config = dict(
    n_kv_head=2,
    lr=0.0119,
    schedule='wsd',
)
Each number is 500 + 25 x the weight over its row's rms, rounded and kept within 0 to 999. Layers, rows and columns count from 0. Numbers have three digits each. The size before them is the row's rms in percent of the matrix's.

# layer 16 MLP up, 512x128, rms 0.249, rows 227-252, columns 0-127
097:457504473534532495509532514462519510482485493508503523542524500510525485476501536484526453537520490492499496503527507460488519478533449502492498530554553493517514492492505504485490519493522497531536505495530493538476480509506470521540480472533474460536499537507476459467484500502495430502511513508487496494476501433530503508480496517489531454507503481504469478465560489493490452485480
102:486500500484516535510496490479494550448473513516473480536473538494483525466545509508522485483468502488555519508489465485547523516504496533508527517505496447497521504482462475496436500489488540538558476472519502483478517497477513455538461506492494488530526516457513515526495490480509498527498537474484481519515493501501509549488542497441490499492505524540514496482517502477478457478523
103:518475489522474500502506496502556489561540489495511528506533513525514466515492445495485525486534512536477505537530452515447531474529516522486512475485479494521512446491476516495498506524488497494494528527534459475502515478474477522536505440539492511497498506477485529463502470498481460511509487463526456475505477472483544473474507519523541468495484528495453528530527501496510520498509
104:487518516508518562505489474486482503422522493480499510454505506537511495500497524504458501511499509504537504508523529520493485478488502563467521514528481459490528509506471563541519461500534475470507515489517502539497490517496495507454520495537481484460523521482502511521522517528476530512519467501496534514539522453498481501463487501485520463506475467522434497520508462483491504459483
102:471498498474525483492520550483481523518479525454457568500514508493495524496529533485463477526509440509563519479528448505529527472473529476520514536460509506506538474462534497479513508486498467517526496536520473534504512510489498467506493470524463527497468454483485498498499466500470483476493475517491489474492502458513530523513533502495514533487524527477451499520498491525527519497502
107:511485510525480530535503510501506497532495492514461466525525501525509488454481472502508472482527535509478506525516509493467458483518535509522463451496476524498515463537463489478480513534483556474543552511517494482480530530459498505473481522521507464514545504505532516481465493502554488508535501497473493511448470458485449509474487469529521489508544509521468503504504521478490481458505
108:474493500544536518518496451522499519477521496521487479509480530530539490486486455486491491529485515520498505515486507491527544482531549517522499499498513516483516523493485528510501530551513488514435493488514500526478534451493546503490448472491548509547504499453494518509467484519494507464474478464492476481502482500489535507495441495475496538522541467525481461483512473453499504468531
102:469480460459469517509522544515497485464509479462528496507508539504477486482492524518501496472506522515523502481486519477473475471495463513511547506491514496473539488526466468475477555478493497495552493497484516538490518474460504521562508535545552457485521488518519517548466493505505530492526493541515494509477498487503512482480498535527492503511488536517471485512493433513523473481543
100:496539505541510464507510537511529456465455507525499541504488500505440496489475558510518482461504517453483524500498486465467502510489465509511499514483533509497503547471523466566500487476515475452477530485507504503472505502534469548498515487479513491511523512487531476558510520504510517486512503538491478476465458481477513503492481489436500504499516492498465499557494485493464484494504
099:496500557472500509530536538485526496501491515472498469496430466520493494511489510532472483500456486499489490487506526496514524516477503512506512512523539555519536489524490459498471488513508546517468461450489522516521530482499500441508498482578511490519508465470532522472493480489497521492497502518528515462492543477550505501527495455468471487488526491505522509516513499545460503480486
103:465481488558519478501547488461510490453492525489510479527514545490495498494522430491488503454525508511513526487484484457487487470479504541498496491556503527497483476515479511468481493527497540494537497500482425476478429484478486536525498498512492470530478524524505508531483525508480514526496498498472515545500495487504505529500491509543547518469496505518533509500464495535516520476478
106:499506495548493491523528503531522473487531500506509481493485497531502498489474498534504457479503495521546478555468484479488497492515519478534474528496578494439513513494477494529518506467471490491489513484507530518467493467538495523470510510479483515531522506536515557441548486507458494494506478483453497503535458461490483515481528510493479545476474508501516490492509475465528462533516
099:494511542518503509519535532533501503508497505495493500478519485549488532497544491529501452489529522512511506513499448489534466513485489468531534505506497526479528480510476496511503480474487471531512471453529498469491499490477547488513561462461480495479500483493489455520512483478485500474547464508466476505538499487442491486565490483503464504530500475498490483468492442498541538520485
113:532511537515506481464520493451509520518485510501480487493465528505491537488428515511501517553513478498478519530495518475471454451492518578494518522494527505510519472512479525514500471541498520476478535495515515493536535475471504509503530451507513521504545508530501489479506500496491522488525437474463500516495473509440500500505535457483497505466546497515474501490510490512503475496468
113:479481481492493500496514516460504462491507494445488470455483533481467503504503558514487488466495497473483525494463438485518515493505548513522491505533482543511535505503537506495520546503484511528533485485504529499559497512492471513526549483503499509563519512497485504446550480525473494491499509515510481501519479455508528547484484516476498505497451487453522512458513516505499469465486
090:484544497466504500535446515428491521487520469494494487509528529493503479485521506506470540508488498490485516498478469545515481544453487481490515483500514558444500490490484467523501513523477505484461526483526462480448520496487513486466540493461494466519483537511510538515505476524516513572482503514531517478473492481514515520522525444469491522492474532524483509511500512493526507518495
098:525501505487489487530519465515586499485467524494490477507499493513472495520510475510500504518473471538508496488506480508517497520460506514486500457498503492497547545456480508497462463515473465535508498494513499460464505534510510540528464478539518475512477490498462499485511462472485536548534568492492523505496496531489508471551503501536497497504512539479470465539484472492517542481473
094:471465471553493525567502527494481509511488480478497515473468551515527537502516519474473470521485428495485524518491463474511545498502531487538498475506498501494530445505493511487509455490505511501470506470519495503482508529473491526516508503508427503533478516509536463504461480502520495493507508530495490543507466479499491493509539495455521539508516531501539488489536525471491498486462
103:467526447502512487529525524468457526516538515473496490506525488464478482541490484506523549506558538491462506502480492499484501512455502516499491503528537528529482443490522532470484493486510512492496521496525467472511541509537490449498539517476528480485497500515439499517491469496504499527464491537513450474484501477469466507450525499518533484488517548509505523490484493529493499495537
101:534486532483494509466534499485543506508510514495488454493475534494511517471495485519452532500456542527481508588507507513480499542485457510507480508516486505517458505493456500486481490494485506557567509502509512534535493505479476496527514503515504515485532486521470519477471480484485503472469515501491490487496502476478493463549555472537502451514481496481461520491473512505539492461499
100:528519516495511548506479462500538531474517527477510487507537520545467506464529521492485498501544535505484551472487477501488525509568456490494563502482508486497513494466457540479484472508508526484492504489536480459536523549510568492522534494528498517501492490510481516477481433533503505496506480497471503472505510468472517516510485458513479482479492493484502491500468491503499466498466
110:471511498569501525513492545502521524526507516505436462465488515541520476483487473492510497495541502492489489476502488520535491474512518487505554517500493520502508524503475535485525509492523457501468537511508512499519496487519508513469488476525528474505472553496529502493468483544510485502511447458482513541506480492511538528470492497462442456517512483501489502512480490568519467514455
106:469489514535497505488478537507467506479473500458516489488548523523475500484484532480452516496514526481530469521496477504538520496515473536521498533475519503494528498446478551545466455517493527476519524545500522491498495524524478473495513481513478529500461480461432525513510488506491477516480477516529455507513474540496516525572535505511512500470484515483497498510499519456459489503498
098:494459518469499532520507482492448490478459480491508530523527544554483445499457475508513544516491498468549534496489506449520495490494533503551545518483502537515509485507499518468464498489537526494507513471475503508517465493469495484472513517533504514525487500471550491496476489493527506529495452470471457492518477471474511549478490481497507514511491459487527490542520505512497491524461
098:497516447544539532508503494538497531528550524494458527509456522504478498485503494494459508496557532510555498540503496515518470471478493501523456489517522483511519472475439502492500498485463502492524459479506472528533447558495474531520501490482498497497506498497466494501491492494464502470450497490479541503507482501480544492506515527521496495494536548463482501520511540485525516507488
107:523440506571506536498472512523495544499553490533481458491445523524486508491517484468517504520491502504538467537475514507492491469504493501527492515498527479507483502512468483488536541497483515524507503507513517479524512526525555496526533464474464487510490501483494499467464458501498507522462487541503512538491495433522531514457472477515507494481514526495492483501470517440515513484468
# layer 16 MLP down (transposed), 512x128, rms 0.202, rows 227-251, columns 0-127
095:512504468521503502489525506502548507498498516486510507489499474480535493498533503526484515476525527502503527500488488514507507481453506474483480476511494479504481448503542537478462484528500547528481485480491538495528475543516472520524507478472490490511476493469544506499477493493547526485488473445532546536465484495443562462540470515480470499530535488480457513482504457504507552480498
105:425491470524511502508502470498515514459534549478465477534491504534490497508489510498494520489534502550472515537495485447484480498545519474488489506504489481445487477524502530519480515466518527447506511521485562485493551501521514478461515524532492522499524500510517514502484512535500530468505503503458489492498461522519458486497492525484479527497494480489493516514505521489542460431511
110:463452510527473462475489498493521544487522498536530487471511519532503509482520529545527504490526494484485495521541465549498476541526507495487525490455522518478477502480502521501537472508537513454503517483556512471483501482520491498520462524505507485499491548507527499512475487525489525498510501526513500480497484484483480503493520472482500461499451473506522473483570494430464527496449
103:513532541483506503517487477523492495509482482485519515505506527517497534494520494459515554475472530475558531492494503468486486483478476481474437470479470480496481488506507551470462477472521559488478460524502517473508516476499518541474529487507484494532511520469561456501521523534500496482490459538489516525501488520488482443498512486527498460547504528513532509488502481507536523508484
104:438544504482467501516492512482490564455494470513476534493539506493520494471454471536482495521500482525512510521520480487480474477478478522466490488478533496499479503489506511556478498517539508480492532520493466509504542520494529501481475511509471486538497520479499461518475470473511551536475524508514490532504540462567495517517498515472488473494500517506490480489491516461521492465565
108:484469490501460529505484518490511524503522518537495496532548519494461477482480456504498429509478484546519497493517509476491493481537556527532507496501528515502511539539492529490501507500527473459483488480496481499462492484512554487486496507512461485525525488507498541511507424469558472503482523498477513502475516464496471520469539456499503493479508483490464501508487522551524479525476
123:501481515493523523516521523507494490494534500490474541486487592501499517501528509514491473522524534479467487496510530515500512513472525505474513499499505471517451518484528567506509484537514482452489513452466514468525504512487502425515499528485496505496540501506499560483543482502477467490486519493493532478481492477464547516493494463513491491485513488453482540497492487496443471526492
096:501512480510512515510506461498474441542481454497518481523536491500513465498495498572507501449495468494532512530506507513475488530473503532496492535504525492537458499509479500487476455509468542511446517489521529473451514528534488507506507524487479540493487520471528456470543494545507507532536498490491511526518481460490529542481489495482544491477510526492482507461465513499474501489498
089:554507444495521498510497512465496486497491488507514512496479487507488527530479486514473510469531469522522456500512491518509507489506504495499477475541534536497500484470507490507585537504440517489540501496505495493484526505477510453526470496532527494475483504469523527490511612523510507512465515460489544475490511498505457485487477504498502489499474531503497533493508482482451513488482
100:568469534500468510494504512471521504533489493486501511528441459541463508504500498528482493498515464485486459515473480468504503519493497504509498516506484552498479516498506497491447447520522489536493476516480495530532455485485514526471543477517517469506494527525490486515486473465491539459500490512532514471493528516507492460508520507571467540519501515511537480512513461504528459469519
101:440483495474498491527502475478513490508482472515507490515530497469469486506504462499503497476487495532490470488491485517440449491548516454477499516546512551509511488424488515502509497508512502552503538569493509480531484521486494515512499513467516497541540471473484467543479489494519473478462505496473492498477529499536477514529491512518490512540486524514500496475504491531544551506507
112:512500510514464485514503511487475507476547480502506505483484518534496513515507479578486489499467530516473467487488458541543553477461512510493497516516466499517464476559530449469508490468505491466497516549518483511516524474513543456498454508517502531478510471527487542521470502480493524499521505455485521503489483469514538493490506450518495522509464457485511501522501492509505495546490
094:564481476492490534523510484511500453497515456542474474500503462495498443490503509483526510517487552526476490473508485504468568456471501544476476471540521502518521472530488498498457491485489476492505504511527551472522504515503499506484480547505527529566481539477483488500515492508530458474465532510465505540478511484507495471486509484487505471504508505489495506503494543495516472538505
101:510491513538533499498532509473475476541489489482512499486535488511495525497478476455504548495510522498486490487508499507537454467521495540526530500518484495495501504495512583506486541497516502505474499524497494468479500513511550481483541488490471531495536519510466527509514529474445498506518440481471537516521509506452495467454489461527456484509460544507483496452491485538511500478514
116:522528511472518495500530464510527503514503498495518445480491451499495490498496487473533547477485485498504521473479469477527511502547520463523474497507520559499561512541441494463485473503455512547515456506496479479526505490498489572531477519479483504523506478536461517470460515493504509496502519516491469497531515527504502455502514516497513497522474496514512513482454525527513493458465
087:536515492506506509463532493537474509492471492488473531512464530518476545512518449492512514499499501474497507527529542468477504494516522485509500541513488475506511546466523500486474476482459554499538532542474483489506487477459470502501505495519510518507540540472500499445479536491498541505493495495455461520454504516489478417521478521484466512502529482493487522517523510527478483500536
095:526516461510490501480480474505545491475515518476483520485501509509477505502499494483493484507515485460462535504473493555490514457484497521485511513490463515514510453519517528508521437535528491492542476538464489476503486494500497566497452468539481539471541504475460535531479523484497477550500494502487499562526477472517529514531476506505507477510508539490493500496517490483516551463471
094:476474499503517483443508525520464487500502515479479490498511498442499508498478478458539515465509528503560495484538535509560510488466499494473499521531495490498456535492497511478514488483504538524520478499490489475532508502531494492542498494482488493484518488485451555531484532445493482486526506472513518504501520537463524497493488500527540478482464456512508530521526444528457518509536
106:491514512463497477501485505456482486475516485425516518501545508483484504478476524533513532501507496469476515479524498480526513467556503496501502521541509475490515499498545521504479503466460461482505548519499505467500513518503487467502525528554513536484509497447496492525531477500496504505496458462478459498515469516497447519470500505557451528538518549485532522515520508511483474492504
099:499520544522484502485531497510517493480473494507507442494495503478503535559478488467487520477459496499474504535508472495531503514482478482528486497496490514525496513520513484513507497452472518488500535439509540506499458536498524524486467467540489468524458500515514486484472495505482503565501531457452510469514514541536519495491507523507463448489451525519494509532504482493538501556510
101:505516504499515463485484511473502520507544485515511511460519461517484508476492519459487529463474502506548471499447485504501506495441506505495539499527476537503493511516515448510519475520478469482509501495493471507522481508487498476513475518514554476481412487501511478507555516520481436514532530499492448513516481519525517544512531513529549474520490494472528488465508516490501524498494
108:520518485561522501522488506476518476497464517466535485481452509514519493508482535435502497517488502495508481490466487562464510535519503527486541501526480528511539538499534498481527524494509506473512526534517461452512503511501477494508554468496534517479497513523524518456501493508510459468516477474464507495477493540484496464494519431517488436518493488484504494479500522490526485517485
099:507508511551490518513462508501450512473533512514495505490511535524506540506502523427468512484494533532505532506501533533524483530507460548510471487503483516444486505475515540524453471509476492503491485488464474488540499518527493493434535513505509510487501452482502504506467476465527496484512529521489484528539455494486492490545467496484490500460527476449501510513503495508544507501521
105:524504477481527492444543525518486516482486447497522463549479479515471507494531496537460518468523527501494474465487519504492499536517493496515481495515503490526510511500473498497510478502432469475481549524508490511484484485533503488520517424510476432538530521503464486474488456499472531489535484493516498529500525508517488455523501517505528476487517516518537531489523503514481510502552
104:484506504486492483507503489478524485516502512552501512510477537515526514496480520514514496479490473503526557555519498448520487508500501502474468498510453504523479527501500524520492510515514525500545515496486486497488465500467479490489461478503422498508455526504530445525503508507498507474470539463540532530493483509510473561518497514502494461518428479535514537478478504491438492498510